Part of a small language model's weights.
Size: 20 layers, width 192, 9.66M parameters.
Architecture: RMSNorm after each block, biases on query, key and value, untied embeddings.
Training: 171M tokens, 5228 steps.
Each number is 500 + 40 x the weight over the matrix's rms, rounded and kept within 0 to 999. Layers, rows and columns count from 0. Numbers have three digits each.

# v: layer 15 attention value, 192x192, rms 0.0717, rows 5-63, columns 96-191
# o: layer 15 attention output (transposed), 192x192, rms 0.0608, rows 5-63, columns 96-191
# q: layer 15 attention query, 192x192, rms 0.0825, rows 64-73, columns 96-191
# k: layer 15 attention key, 192x192, rms 0.0806, rows 64-73, columns 96-191
v5:561467476505447544423488503461429524481524479528558462493456525479517373544525527402527454449488534538548500486448508532550437560465555581499526623534481458563601522463509474538484548496566462476390540465455587490464509577510533538573434527593497436450490503516438454557514535476500613503
o5:496482521478433466461511534505508421478532525481603498563475539498523543485477475478509523544405500511521520468769459488458504529549531525473535569509537516483518488521443489523540486437483480562519533492530449524485508468552563476418497449501513518556567503546505548527502566491451442485
v6:501544509496516452505436491445487462517437507487435566437564516558530449495546555485525469505494512515577490465588496512476558488572591549463465466499509488531535556501427481420545480489476519567397476508488485480462539499517523588498484493597522483590394534600519480512442488523476513553
o6:490450424473571424528481518425507428557474548486514501488458445560442526560425467520493453490499548483479435481678497561447521528468536495461435508492479495533502454500460533512479494470511524439570514482496481508481451460540490498496432519565638533483505518474531446619431459516470493577
v7:545509517529494440452504525417570525499545492515513439507511499486473464543540496520523552462516554572485587477453427485509481534593562459464515587475487548475556486478529567442469598551446459534439528458457556543504550493577512469564511550543482487470486435516498501414435490525502457488
o7:512516578533489479459502480506463461499484525478535495473518503514476493504536466515467481548501530482496486580784475492505488543484476571524506500530483483482484532465524474486517549436478442562531478461473473510464497522563488466520430454526493532510493480533489453494501458464479497548
v8:513447474392507546479524439487507500532513526507495520518513491593571492614566497573553440468414483471548532452497473450600476537517437538440476502386506521501512547505445545499521486464504507519532442554501465478485547520507476531465563500517568516472459492521540501500464489504496522489
o8:572520542527541499480536587516524430441463477530509468576497468525474504577497432599489497480500501567522498431596501513512461504544482507531451543456530519530452518520484579562507516485508511433498549491495504476518516499521511526511521428471586448506484480378495540476489548553522507506
v9:512480494556484474445527575480505567470547552528470526532515490545456529579481482539472484448546512410475500544513483446431541577504402489481570449538519496437476532469515495487536544586457456497519504505503495512462484433496466517582502587503615498489491545502523466477463477443457406463
o9:490515583479493468507491478521509576497473508515451472440568546530478523540469521512517485526531475523501541485415594457511511455488506491551420487473515499475472497459573530497501489516488504528434542512571473483519546506432453546520488444494463487478452483548528506475454504457471557465
v10:429448513498529444567491480557461567575525445483547386508480498386497536495476476481528518500546496524402484551453558534471446506516442488544505532535496494469518426484483519547470522593499523444496432500505549538505459454575482486547473495391478476519538465493483535557525527551533493475
o10:498490553509543536509446432506500519559636480491503564429507456501512451471533521431517517500511495457487507608572472504513518452459542542517520483601484522471528525441500441420464543500528489544477498533485542557474493533505511461559472527478490586583508534475437598471440530515475530549
v11:504503517470515550540503523511489580507547499465547551509518493543456463432554511579538505445451452476372481531437589536427494500494581487457488464492515460447616523525511493542484523502487504498532416605500407437456471514534508487455540521543499486486356599522514482583506493509546523542
o11:540486512534554374346457523441543514533464513433570473448581522511404437452472462508471423455474475468556504454516511565583409516467606473525460515504493437443482524453481423505547540530519498497505494474531476544587581528510538529540483445470455558469526547444511505544493409470528466577
v12:567591462480546488529491508486561521455554466473533508512557570648505569525609560601557456418487407469583471393533540443506517531519472481432455483450519471486473490463434497449524544562522526565468504488541463484582476507483536501531523508449556516521453490594588432464468408497480560523
o12:494545545479622465491501581417572490434449503542509527507525462560441503593503403544434476484534509471455514444491594569510443467472460486507454480513488484503446517498546485422495521440502475467499470468566515463567526529431480526508526451528542474474383523504534484509558498563420493511
v13:434498482482458573435520483535526487478497452501587518529579480497467471442459491451519481471471541463424483553530490562574437490500470435569539484507486445479519528556549467517494488447448468446503523495552509562475513492540456479499501468447493511480534497398581496490505478529591426493
o13:465573475464327516487545471565521381586523485473578345539622516520465458476586528435480530537512433470503525491413570466574463539521572492423457543421569484472601472496513503549476479510539423485433452479515578491492615516460508482477524560483404473483498452485498470543494544408558541438
v14:497498555434462536383433494522527528430518509517493485517497506491441476501555437490519550447490455548518447460419438462408463538492497472458523508460491490493520524471514549440567461495479526470456467531496478508532580549439558458536485496493522504453447463548537498474550448509492462576
o14:509494537497471499476470455520541375494471537519535517527488458512473440518473441477478482515503525492526472460744453517550457477458513515504485495548522474486527508488517457507495497442484482508496475392520489513510481478560527495495493510511456539468528519505512435499490479479514481449
v15:578419528518479598594515491529490539456472468551521456460421486477490515558438409477488430521494372468521485532415411528528464521492461523582461587517425461485442484521536400529468475511558550444525486541525576453500491507511527572592496448550560491448563521401469500536515507527481550563
o15:505400527483516552512539436515530395431509466543544504502443556473521506453497528516557452482422495460539485465765542498509497503511483437449557539520575547546527548579444511524520445419508553504469511444552488476469478491549516508458578463448549500539514505504535518489510602551429481516
v16:536527534500550457485510473515565536436421526494450468508583502481494462469485503493549536485475450485456456465483404544520570503526505452510477564528474554512484480450508488429494500440430458521418553479500511469507523597523481533452399473559433503498500539502531490515540453524477527527
o16:543454538568523540473594563492454428429536504445535592464453570482534578378465476501422552540559540492492393510460530547454571478492452464476517507490415530564503518502413532506480443473591555564513530483538466519512512406529427468568463544485507489507403477547475531584436419499543476524
v17:505475525476434509563511447492473463528485459556554460519450467427536485526492465482452445541541465497630548515479439535431438509500477420495400538522475396510500459547461391420556481510627560495520463467537542440460507514496526500566508459490413487504537586467479545514488488529527482582
o17:464459486496476506539475405501519417472497541529505535503470470495514542541493433489555540485468463505515481486743434530532519535458528513460539501545554514466551502511504487489504478466481522445522486475518497470482415531528524490485508462486519503489512519494478540453555524542469514524
v18:580546522533492535504442540480462539374501523453509415483542521502435518509417340437447455528549391547592510499462379522456443478534446477513486541487463634480500503505499498421537460535531479544497503537459478583517522487529520524602467523536498554508516431432482523493484501459470466454
o18:562450576571417553512519402608452401480479498529505522461459513527513552448582586471462575466545517518608354547641499457489470465428428513545522442522465599492498487513480532470544437491497538600478528441467432518459482466558457528508459473498494537495447478500509413507510481527478531483
v19:446500467513491556499498510617477459501526517580580566516440450492518546522539503487492517534459440462521488502510537544481421541455495438533541477502571377497488413587482484629403475489549500528622430520531568461485480523503466485507542511428514455491494525501468476553553558488572468531
o19:520524474486482474524518466478570458459432494520505535536518494461497462594526444514513498497474540601496537459522451470525464567580538477499518532536590508499522496500503409551437510550493516400469480528499567532506515530494549508536593479423503532418522543467594586454576620564554465501
v20:469482474506517528492487527525462501562497516492426566493514545530439466501528547469527516503508509514495404515404497492470515593481574561448497535481465494492543549535481499537438488468522520494503424469474386498476459495486465423503452545519478531417430504492511557578478537501449584494
o20:532456494499515389410510571487492547511540502417521520503513457490525492519453473462462519394481498466519488466435532537533518435457522494634510560507514374481479479493458469586535565534439482503589540477492432491525526463493531526514506469472496511537601323413522542482491474451557418531
v21:447496464500430562580500469473494442478510519499537459506436504494479521506503458446445588425517487502567594486467493545405480529445521487514463546489495458525567433506491558469473513435515427424475521437461540463469530488471555486536462519454478442506462478495414443422486522468479581544
o21:469489513489468477488485493488531480475474549486546489518493498493498491553512483486553512509476531516491529497773446498491496523494528536477531503481550496468489512501526470498506485454463500540518487464475510514501478530528549473468502500523454525479559541505499496483502484503478476500
v22:496452458381444522451448465568524434418490491520520480501513442522494554369500455504547515483515546468520475407412500502511464536479582487544486543547509422502491564467492473530491452535491519445461463480452484572545519602509571456557462498424512485519534499483524488463573524539516526488
o22:517486481471455510521505522576468459519504455494560513605477427533485486482551404482521557467437459446479460482652500573531497508486491444371487492446542432455580507517526515492518428501516417521596543451526498457498453508465578469463441573428471518467512559519430569506600558516527527423
v23:507530460479517475430577496463427487489530537526490422438532527498518600551479595565522440491525520485465475514538580475536482501500511538522563574453579610539482445544510546556543506419492507577419483503503495561530525503488506472437515509397516541488478477522491539538552501421490490453
o23:536533499519519547443499588491447534462522474510444501461483507441509510469469510515407509477524482479449502511309484513452510455577464510554539449499466525583481512495481539534569543489465528513467494570526513527462552512513532464491479524507543463542404507525490494529425539553502499467
v24:483498522444515509537551502461445545571490535490489523462481555479519494487542564477530460519481500466433454512537529503529511478498447558508501430409483447541518477463518590534584505455478523593512533494618486434530485537487469469477556504540473504528479475529483520556477480487509475444
o24:427469517496573514497507548454528500504560446483462395446473460439608485474508512488428594529499450494435593501405402541444548444480494453499558461499461451540471416483452475444491553490539540436391504570467491420533518537564505516447579523534430496529472497491485589458420485532520546483
v25:586475505506486437555494556443461523460513461448435472499527580510545505513604509456526512492526505463608608507500497469522557514450577588502410567387449586525514530525480540494464565455422426491475521447497502425460527563399531493433486544563517458478500501492436473460520470511537638502
o25:449481494493499458493509526482496480477516543497513461509488501529511488556484490487515486515493539473503529491771467488440506505508528514531525488474556475515469510526521514490529533450465520517508520476489483478475479478595529467488500541519521579504517522530476497502479497490471404492
v26:485539482559481461507529442483511555473455505462474550448497557415443491508456502461520508568477501488606508495470515609442508542463533490524415567483450500539460429449525491469483463454459526531468548510526573432521482511408529514456497486566514503538482504494455459533464446524477483588
o26:468442456549488511489510536454534389525493522504556593530502560437540452469435495476509611442500631436533488517502507504416545447516562511528515570563536459480548484587478475472492509470504499529545470495441498480490465447548524492475561560520500601451486472571462436526464490465476505582
v27:459462510531496491584497503621526502537527445540412562519450499497521565514499480473501491611494443472583477505450479511469568455487487502450499484503523407482549563599434441446488436442499512503561503582513480447457485524394443541463510460462509463511524560396456491509549491475485475587
o27:479461489492509476575491450543545414483518500606489515519490464508480594613462454590532482498486502532557578412575452450529547478569526452408455472462526478493523461521500468607433394520497654445555548489448535432454372457573538569505608515403515388441518459418537555489527490547500460532
v28:546499497430471512468401480464427525441465532439463450480510503404592428479534562517542503503492476584558490389397466570476491459477595482488453564457449577500498513423433563468555531438456495531430480477495475481514543545478493499488523553535475529496453503543468463508482490500515613472
o28:506464473500499466489529494499510487488506487499516517459467439489507444481494446466477504533472540497502454505680480506499493490495470529486520498527495488558518503487471542519519530427504470483553499479505461496499433492573550463502469524532528554509514534490449471530514491512494473489
v29:525406512387507533505468522531430474495526492541525540478460460467574461504522547480494403567499497482447515472458584459431486446440484504525522485542545492500494543476508527515546574451479462553578450567561450462459483473475508447472520494529525538463492562529558491548476499454548543489
o29:517529420448504402471509532524488625504518474489485432401475423439442531431411463497460461480403493458432570487372507503562487476525577445570475444434498449539513545504583492562490495537581470387477486555489460491564520516546546505483484513538521444531502544445440556545558496616543481490
v30:546424502568485517549480468564452489549539435484489512506469538466502524502600537526558488457480497452463561532540492492573544532516602489549476446548415500497504557611545537501450500552497501471648543453473517493525582454505525521460494516563516443462564485438484510505482539507492567458
o30:457544531446549523493474483544497514452598560474509494483462497508587544537512514482492446542497489480506548480828534492482501525450526444410525519426495446513458445520489532480527503385500518507494502493465501500447514458494553523417565477472452537523527466435550538443499517514486486504
v31:411543535501486512358547488480561470443492536523565536480428462513514373518569528533502526520452526549398479479552559436516514568478459520468534528499542479494514472448575453574505504507533487494459491521527650504487482540543508485495532516516493486463553462610562476549531528510511508496
o31:497565504555482513518542535478553506541549513461498489549494567439539438438451441553519471569479527465426560477419491496453572569590501453494524534522514506472509536477465437508463533530582510456493502495526525538526504472421506451520464458494528521604550521535491571481518565486532531474
v32:439510502493516482470462498488526514419471453534468526485445469485502434502513535548502481448519615514572549386477515507458565543502481498491410526533520508509472487507514434457494437464497489513482530444501558464554443513442448532533506489513508493502512422497518445462452484520456494493
o32:530506539487534491612578515490520524485504515539476580489500514452474502509462447534531556564455614561564472510419488555554563486457437468443444604479499457493501477490490527463437490511522486497562508484438568491512425491470416501361523545534558548493493481551545547487560505496495539538
v33:582489508510547497449447527469528469465448478526473504501518480540500430549534507490524438518514495562553468472496426466535525524513579609418438520511443515580495559505440511500501447473473467477501459527447548503518560504503551507470448516581462526504499410557490446592463515505439577568
o33:566449444516533519513531556540531460463511544466528538505472515519523497541449500511495518471494559532562499449699491559446484535509408435510507499473482469527461463520484543566486499450478539497602499471571384488507483474588508517470457479472561534527497467486559436524501498535486400484
v34:498483491506542517507495486557617450480488450464498504525564507480425508394518553539506498431509592439471461510437481600526509491573453418471459459538534485527475502415457416448456490476508569457523519428469475467588502587551434501503490477513436550489429544534516501482456566474432475437
o34:559466520500554489553495514446426568477504546462556586487584504471523519424478524487406533538475463572527469506341559501527510565484424462427540530588403473482484445407481505504441439492488429493535486505476507515540516459399446531459430430510448457408430505462495592468531449542512531560
v35:537551571442532498442512523520582510437475454497525552560589569561468491576534480546488539475466534497521609406384575419553495556516490461509470509412492510565622486448532509507501503531427532480504481490552502494546518569469497533515544491552616486432483540567468526519485558470512512524
o35:551499526499535489469496552411509402482496506520587470514545507489454483515468442546481487566487574494475538507729438509480474533461484478483499576551512482494445536477512461523469498471442447452475533436471559484503485479553490496471506437503515551494468581521483508491511547546482482532
v36:453630518467499519461498552527500565449507529488506504514489452537547507492490472528495479522501507461521496489464437486507606525471408433441514542581534503510574494504485431412505463410494465470563497503524491491494448540420376544531496468532542532514552533509576436420549417488471458481
o36:476531544468464472574543462484545483511460510575451507479520479472467526490468439550464546532498521524504514477292520475514542483521482447465458511431509514501538498491488536497458474536522580473486552481548567468530434472433443504517558476459525390478465547503477573481573497488453518487
v37:485535472512457565468531518470448451506493493529574455498532506477483577527416541509512481438502439507488548495499439473506528506514458476546496513403519562518571416496537532544520518470505455497423485563531552594485483505470505517551490510502497492468546529488510479567536481491435462552
o37:530551520553405548484554499472540385433546517512490487479454568454508497445505526461487536562533525520405470482640411511496466492541560464517509467542514603526520464506484489506559465408433521580403469461589466494485534533539508452442470504472460523548493578518513464515483548489390451463
v38:589482569521546547489546544564445520442491531530539460464541475494438466574460462512510359558524447525452440513432485405485533518478471530581463475524536545428453562523506497495475513500442510526496384513520496497542485485552528503595520479496468500524511439500493616489507522520489495429
o38:538438525486519540494461478520459494472465441479427484468458557501505551518531572536438510463496453511528432510442543555486484408445438477568515484487497482507519559496502532537514453546508490460502510485551494473462552521558490523588484470413544577577457484516509502502461489575533541466
v39:560477468484480532474479514539642468483548510527463519547551486538404563562466495584500441492517470532510474485437478441496482443530501494495500456552440441544479566551438534539484499502479492530447470501448494557565527524522531500499472583508537541514463537510531502509478465500538491540
o39:590488472475507500471489473532485414467466530490540501507533431567449502575510485504505474472546505491485503456704501500530462496548466527489418446472570524488437493491609495549475489452390457478579504491540447484492555524650509553539463476504429504461535501409554425492474504519501468488
v40:557464493535511531481516563460465513459516467488498426496497525401547537587585485453515516465557536498524531519462460491452495470480632483516525506445475467504432486553504609490472538540542529563498465538495494508454534486494617358533472569420487566485542498504511556524460543555492534486
o40:492473487517495493489460485487473497477525523501491524446478451459509507558484507449501450526521496538476549483727480511507461477532479486555496455532549489507534548504517497492562525400463448485515424494504477513459464475578561454513476503470481540485494489533480487488471522490495482493
v41:530616475520535466510505559494476472475464535429522539514521545512467472577407465535433397523519516481525553448495503557476458584533415463431491498444484577503479502542493511465555493569514527554589479578551489581529454499536475515498501509443604533417522555524586506502431461492475454489
o41:504520465546470531501482513546477460524471510524385489427567523535430501502476476518491511453563488491498489553329538464486491436432439502664469566539495525481491528458554534507497497531471504457463518493521486519509539477461458520500435420489501484536413485501464495481513528504466575509
v42:490510547477516501461508496508487500473504438495439504530584491568508510554532470513498471471476502480499525493503431344584546500560480555493564438491529530500557539505476467466553538458455472488463487493487468538500548490458482621492553494528614472490528486441513544448481446520514430492
o42:528563558497503528574519477521448521536522492547524430506517500607476507545527501573504473553511483507527489472435500482525507512489468488502405517467432539472469497462516545530494492543505513480509579506535515448513497488515404509510523472491567438514472485465517512530472507496483546503
v43:469446566462551480535538519475591480480462539496529561545567509599519486547526502503504553509451484539408545454474556412550573542475397474483458460443517580520529512449519480443495557472502465461516542453531400505505511545450408558524483508526526487446467508511540524415541380508507398476
o43:507550550465525457508512515501503566487454469465488506488567521549497494486473486571494478503494493496494518532274522511504486515479492528501470489509427516487434504452529535524437516557535530483470572452494564500571522496437372532481518480546495488525468512458506543472460440469525519512
v44:459489560565450535493481558540571413440559459531492497506450559472560465501430553434505505381537457488489615524514407498440493464448395518524468497480455513557460448483508450519502572486512511374436476484529539543494479481462500500522423509485522449495520580466477489511454534535487490546
o44:453536503489394481591548489492492525483438486470514459544487520566506487443430532442546515551478516494436486472637498439536489528454530488527467572545539571493512494518564468537509465465479411585393506498527431439504513520495479504413462535468546614469568537490516515538490481461330445487
v45:452499503529472547468518497479474455582548477482465461495457548431484389536571511456517575501524498509593451536476465513490533553504413525597447508443415566530542550481526492528467479537479540465513488484540440453468511489503516448489455475518462438476544447480518509430542509417550576482
o45:431453507486466482478469482558513473510544531504486441512467463474550503522505474456541541503502494441506512504736463462522515420486564487472571545496497485521493489514501452496493511473487543528500489472454503459490514517527513499482520502537489575532593462501463481496493491440498447496
v46:539579498528502472442485551498449534445512547487508507484580450522514512634412402574499383503507511523440508481448497549487421499505449472531567503542526482539477465459532463543546528557424508537503470605468518578520496496669514529560506561521548529536540546550546487502464508556479418468
o46:560520455552449539458523475518472478523463487482493475524582579540458463513486548519444494464549497525497456525413534484477473469496478495563404534511504495478502545502588523519568436518411409509497484499555466511496599474518500509605433438482540533513450526535502497552491488568456542470
v47:360529504601513461471541567520508531481497441528481508517508518490448517415479567514523492509550526474533493531452548579452448404466390343525498395555513414521536502445466471508460504570424501530453437527505473512515496471507474469504570490456476479521498456448410522480502526523457483468
o47:521440492541407464527502485478476592518449485483473465491574525427451453468557619474423541599599506509491589487338501534565527468477470469547501475513505456464534530457638406454450431538472456500516476558447520413530562524563496512552488563448502518549509524521497504531526439481521496571
v48:496473471445444510464448484516507551563574479566485457467466497541523621423511524529497375404462534509452457517509446529501470474468531464548607514419484489482489445525523498618476526516483558536477418474473552554513498446562526420446504531444398503536526488431454565515492506579543505457
o48:535540495494454493482531460458481502478568524516569487576468458475521485494572528410480488494493412514461513531650549465531495591498543527535495469562626451532560511537495501476655513460417423511463450551540414472430572588493566452542475553468458551486544486465478546473476544495459405437
v49:565463506510462561428452522476498484409509468528547479516561518538503476494503484532512541483464489527519492434456481446555480554513501473539501625419490508537577453487469525490548468472463398512427521474567575512496504520412494580504565495550556491409530525489482491569492469473498452580
o49:554510518514460564507578519495561339505506482551629491429533562547497451433507491515506568578505503496488541458713459518501503520528446470451493527523503557500479462499501531517532501429494591499474545456592525531512470561526463485449533496492519490489446521577482482534493569509436498509
v50:516402482522507483520470486461454406498445541558444444460497432540481528496541433526490497567526471458521399489477511493594382518528502481489521461522460545496518495500482456409560475569490598565492434518537552545490525443575549546553596472472553499477542498539451522561484512505547493473
o50:578426447605597592538461464618452487515573485593491538421461459511526546492560517538523428485484421486534464520620470568508467498498389512513555432553442500526516551449471534490438459516533549435538532496528506527533464512606529515504482433435582497617453548514501486480505521537543504505
v51:533545526501499497520504533495483445542433461462537574523532545516520494489532488521460516497536466504474496492481523497436562588547452428435395430595461554469417487468478444458535417575477458495576499520477473470554499483438473576475506551415498518480488469431559484445508475502489513471
o51:477487526470519569572494440485508599509526463517473471477529484565446442510544490522514546469578429524514473495376511521556457474418522436463510500442452526489405469487532529477456454528496511496525518431437524519553540562395470585504544475484504483456427506508557434503625471446525510512
v52:445452542421534547505486507528492549536530464520420509506560477502484559437514575537524579519478497447507441534462611504588524487594521519487458437576543405413567543486456514544533417488480508481509581433469523423507437544478443576495585510539479473561481527472442444492559450505519462551
o52:501443589439575542561511487503554490601496416525566530472506479515473438503541472530516512517482536505526531476344512507474485487552531516386478487454474434475499459472472540442428522531507553460545591519468541499516468524428432551535539530492443449465456560522521518527458479497565530531
v53:498524494512508473474510557428447510450493486462523450465414541516492454517525504508468485483527498607632474459428491518500556578499453434534465596415492525489526495497507613489488464511446441558494509449518509539536578541545497472470536488500493427444444493494497468527495493494465494574
o53:497471480546497460525485526445517419437511551493494543407497516480470477511460501502468502476513531502488494541660539498528494410511446491537515531561493466553601512452478526502558534368444549539505477538488496513466459491522490457441494557536535555571478504566480424501446510447523488562
v54:473512543464464520468559496523470579534503577612608487530411466491597561514486534502573546503528556565605585456571516483483449489518566535544617453493512536522537503502536519528557543472527496526489513512540508558565447467522539557543593457537540443539525470486431592479533504532554458515
o54:454602543475481494459514457492475497552534493536491422572454482477497501520548520559471437569430537463470510562524440557483509616513497600523550482483607576537574518573514471487510618602583489476449499541568529478444494616557497448462547484491570502532571549551478557512523571482475547479
v55:539508565459465549448547530428448473455489472472523511492554538511521370496557512502508523470547470488461553478474436402476547539459460504518531562526504569518573489489480439457494528486437466478418441455497493522463570502458492498400422474640503491373508573521498555491475477530504482529
o55:531539515537367411475535589490421481527524461441576501500489567536418496341440458512459516508508451443436460441535415475564544505465527438520497624491451522528445536489475567586559542545533501569491605453561439537496543459492474479449538528488632476564550471460464533604446430475461413538
v56:414469473534490515517506491522423485599507505562425425499418461447497525535462472480533485531529540535551485520630518492581523456466540497507568509467489520523536473560531456517420491471531523447508485552507518486459433463547474462615507442554404522522562474421428518518536505483498495487
o56:421488502490465476534514421534491474555587577536410459541447481425576582556559543463525478577489489509498508498611433449499564517536554496507512473465535551505535482539481483487531542522488542539483455511525489466450440513604544489445553528496491553539586478496519492425551577463456483487
v57:501392486519547467715444512537586456474480465537470501525463448456525563389442535470490538512519484444431479522496627600486439440525597526454465396441508485503521434434538549526488488573506527425483617540478526411526490563484514518415634439509487509586441569473389436499455523568510486574
o57:458443502532665559520504544456515570545397442476527590510444601549483444433508520509601452520416451541509501470398554588500427581505491617447517467550476425458509542451483489440464444498478492528528506500447427577500481538533509554502451585455404483409454632478521453546472512489591516570
v58:541405545419466551562492512413440492538540479493576462542534496567489534541513460524427366501526472426445500495403490407463484428513441478488522511526544517487500509539507534489487574561492445507526515510541480554445508471556519475507432515489537499470534531517545504594483511522467477481
o58:534475485479528422428552446493469494522475480503508413344502474460388515475495533541476498472522520518434533461642523519618475495433509482542463500405496498528497545458546593464545477422441457467405482491518500502523501470464491504484437489502470545531469581515533517483525479576470492517
v59:510450515443490496555481446469479511543480490524451439518437485549507499522528532491542442500490462504627481471564504502515522426498549526497502471536498529572471464477444403454424488491542543469520534510518569404497427506518503500559485483596609505548533466502497445563526477485526557476
o59:480457498453586489539501483501517450487524540576506505508431448429507558517482490512556443506440537515489525489727464435472548519518510470374490480461506565549487510531467509434484499469533550487482469506549471497483437514567508521455565478531537512479543554522514539504536538548455463513
v60:452444468490453531464506528454510528506535453551490473487423513500459481524544435475458510535458473513553445532553427492497557482470439536553526498437488509477548478493499466512434534509536496380516434510480556470477459422565506497552475506471501467555558538518490505470520535548517496437
o60:461460558488443493540522437479493543505484551495483452550436529483562529513538552496562486476502484551449490503595505480502548486538548517533530491516568495520550523528512481527527483536465488562503466487519464430489473495502515525514466466512468530517612512493495446460503495442482446444
v61:517569491444459539435540474580494476436539484467525492489491403501483529468504482520504531488460508471446491502505518540483457460507454405546539482453551502477581526499525431567498469521496466452520427552529493521473471528546483471509474465402492551492559546469526511554466477499542444526
o61:471527443485356500432534491515509445533477472492493434580565557486482426485574465463509497480532463494422479451425518503591470532534530441474508507488486495494578486469532521511521471570499497532456474479572519532534556509387495461547524507409431450457514555503473527550551582460509489466
v62:462602589513503457434547491516474499548490450489567494438480467417553480497517557489515457519525575460529541564550400502540508491482456503501459556487446507497497492547521497478487489490506523471508450625545539447429462518505526456511436480487422511507643482513547517476550526561550522494
o62:437527489512413517519518418542483447482520563510460516607430496411553495506501453476498494561517470487486508505538449553487569484511570521538565538496503544491552471534471470462490517517516492497469418504506547478475466446506543489550546494455504484560557452506447561477522481415476507494
v63:497425482540469475585468504449629475482493463482496553589574454590452521531529466539556573505514502536571501501390465512489498491516536417441518419411425516546543561515493552484471550465470526480537523521495448530474543478573479525425548544536496488473492508480473525507436566520525469519
o63:566495485478504468454477506517481471544446498510514487448576490552486485520582508575507491544526477528517529526668546528480442542445414533526473504517534524496412468510559538534533525472438535419536524451452445467481522548536476540525474428474432527489547486427508418470497463485565468612
q64:495535506522536510497536470501483535454510486544464425511503526505524494553545385493505472484553511439485510519569475505544567427494507507532523506492508540416454503501494574507485507439439493520519497481476410518524467557590484490492511496533561520494571497504523544505434449461484423529
k64:521603467451510464508572455547412460482522476517481556489499532545551423443474458519510500483555530492472449460486507400593502501514417505489508529488556475479508520487448487561466448494551465484499551471482503454531506508537430543596531502510501443571526510596468536516522500518473404512
q65:436494497540499486484462529490534453614443483500504455486535502525479516515534501509481644485503533498494562473512530473414429570518432503449480477527503517530466519498535433501482459535504483494466500464519509477522548514380548572557505507453483485397553542454561463504496499519510517469
k65:499497513522446542494500503544469553524469524448479519498453485448471516480494506459523491447524496516524508507455508549477462523464457412544550483460496424506489474512512499469492541499576510544535400471505432563416473484526553524477437546468473534429407557528496513481520546475548510523
q66:560520519483457524478460523482510563447517495518581512501473456461500438472498519466503485548504530513507416501494512553538509478505493534492495520525521464497589522524531484495498474484514446512498523538481569475509487507524478447541508501497457506523481454517443455522497572504502485523
k66:457499504479556473455499505489494497526529514500479406480499416494413543577480521567493508556475523508478456436526544454502513532511506493583533477445576536557486574514463501420573537595512489502474490498515519508492495514517543507477525510558482527541547460457525524432500509409514453468
q67:508449483519455515556511487529519548491504478527535533518496547479548517511507486508525541517468537504469455485450478459530536472512516513510540458501488527501495503505479503500455487500473442554512514445494537536487501515491445459482538474556479500459478520439493481501544473481485456547
k67:518514505478569461510506518549476543548524522450498455460476498540434490543499535497484461571526488493545517528514505486453536464528512498565508449508558507523452550486557534488530493515530545615472433514474456476526502458482574528438473456494515577530537477519546526493512539505503516517
q68:498551481482483533527483442531544501508513509559508475561460532455517515464481494479474523506454461524489535478471453563475511463455504467482504588491452440509546469484469498508548519481490499550553448472504512540587522431462536484503466495537495496519541503473504442548467516560506494509
k68:552481478440512534542458501416533491581497534509526553501508493477529513528508537491461468530517514487530565550542525552495531455522529466509441434538459532527478514523574506576524497372495485516530543535534448455612509457495461502502474514490515480546506539500474550518501425510480531518
q69:473542489452481410544502491463561490544510511474462555486488577507529479572470511502480521480505428526508497480470458515508491534521474465523485523483492424586511431435469499457453500537456546574520460453509475536536479482460496535547508494559471531494475457423484562466461434500540484530
k69:526508459500480520507457551502481501534497491500481562523476418552528556528563502433532509527515519485544514521514462430495501532596461473510491531557520541511543539506504537505540481491429444524488526606470500511468514508522523501493408457473491501533516527489500461481497551434527502536
q70:459474490561511515504493491525459524451450528511460513438553497508451587516516498548471523495491583462512527509510553439437523498462462523599556513497557483473442540463500491498521499504519573484437490561580541542527452538481460497560440536433509467478451439482579570467512563527466474461
k70:540545514452558436491504476481452442567476547499564496548595518534461514496509443541536489490479460509442457510532475451511488459568544550531490504504513589494460507517474484560394501440512508429548572498527542458545530453522539545591502445486553518538544478505472505495497387529452480514
q71:510524444478411443577520484519549459471494521508513487523474503507541442512470512517449546517510461472435481515479357577474504530436471454515521560475468414488536477489440480549496537584498451430487417485445464553497511475537496505534560538591498473454457431428457527536552517514525539472
k71:485479458465575541463480512487561507509537464540516479572485522571460531534548478566524456485523597458559542514445553547496508510516475446528428427565522481534455483559544515465502511439456558569473548535538456474527466523509487541458451492531515517528525479538479464497432539514509548528
q72:506556435462487422501554457486574447538505427507512474547486529488520513495486524516495501417456511506509449493486442489501476522450469471495520525514512468466505392544463525508454596502475458608532494491484375483521529430510455480523502468605491470486552495523427491571431462548471513492
k72:440371509503528521453536497428497515467470504531425501458475552515518520471503526541503519517530544489500509451447536519465557476478570460529573508552514501461521557513507573442546566484489455513538461574554495573556529509474433493519423563447464461501412523410543497523433556508527443497
q73:494494475509483500421474492475406516443462433521484552489482458504478523477522495497517479515443503453486494521488511417504454573489545511486491508490444533472444552519515489505473442526434491475539482494486570453444544517517494481510420472501482496553495521464499594478508551527446505522
k73:512491531409488473474489497540472481586529545500477551537519443532393472501536545516519493465506468539454449454505436545599502517519502536547491576554535454515505501511526564567480484499521483559527469477562524522481492475490534573523497492490512499489590459499515510527490396408492468535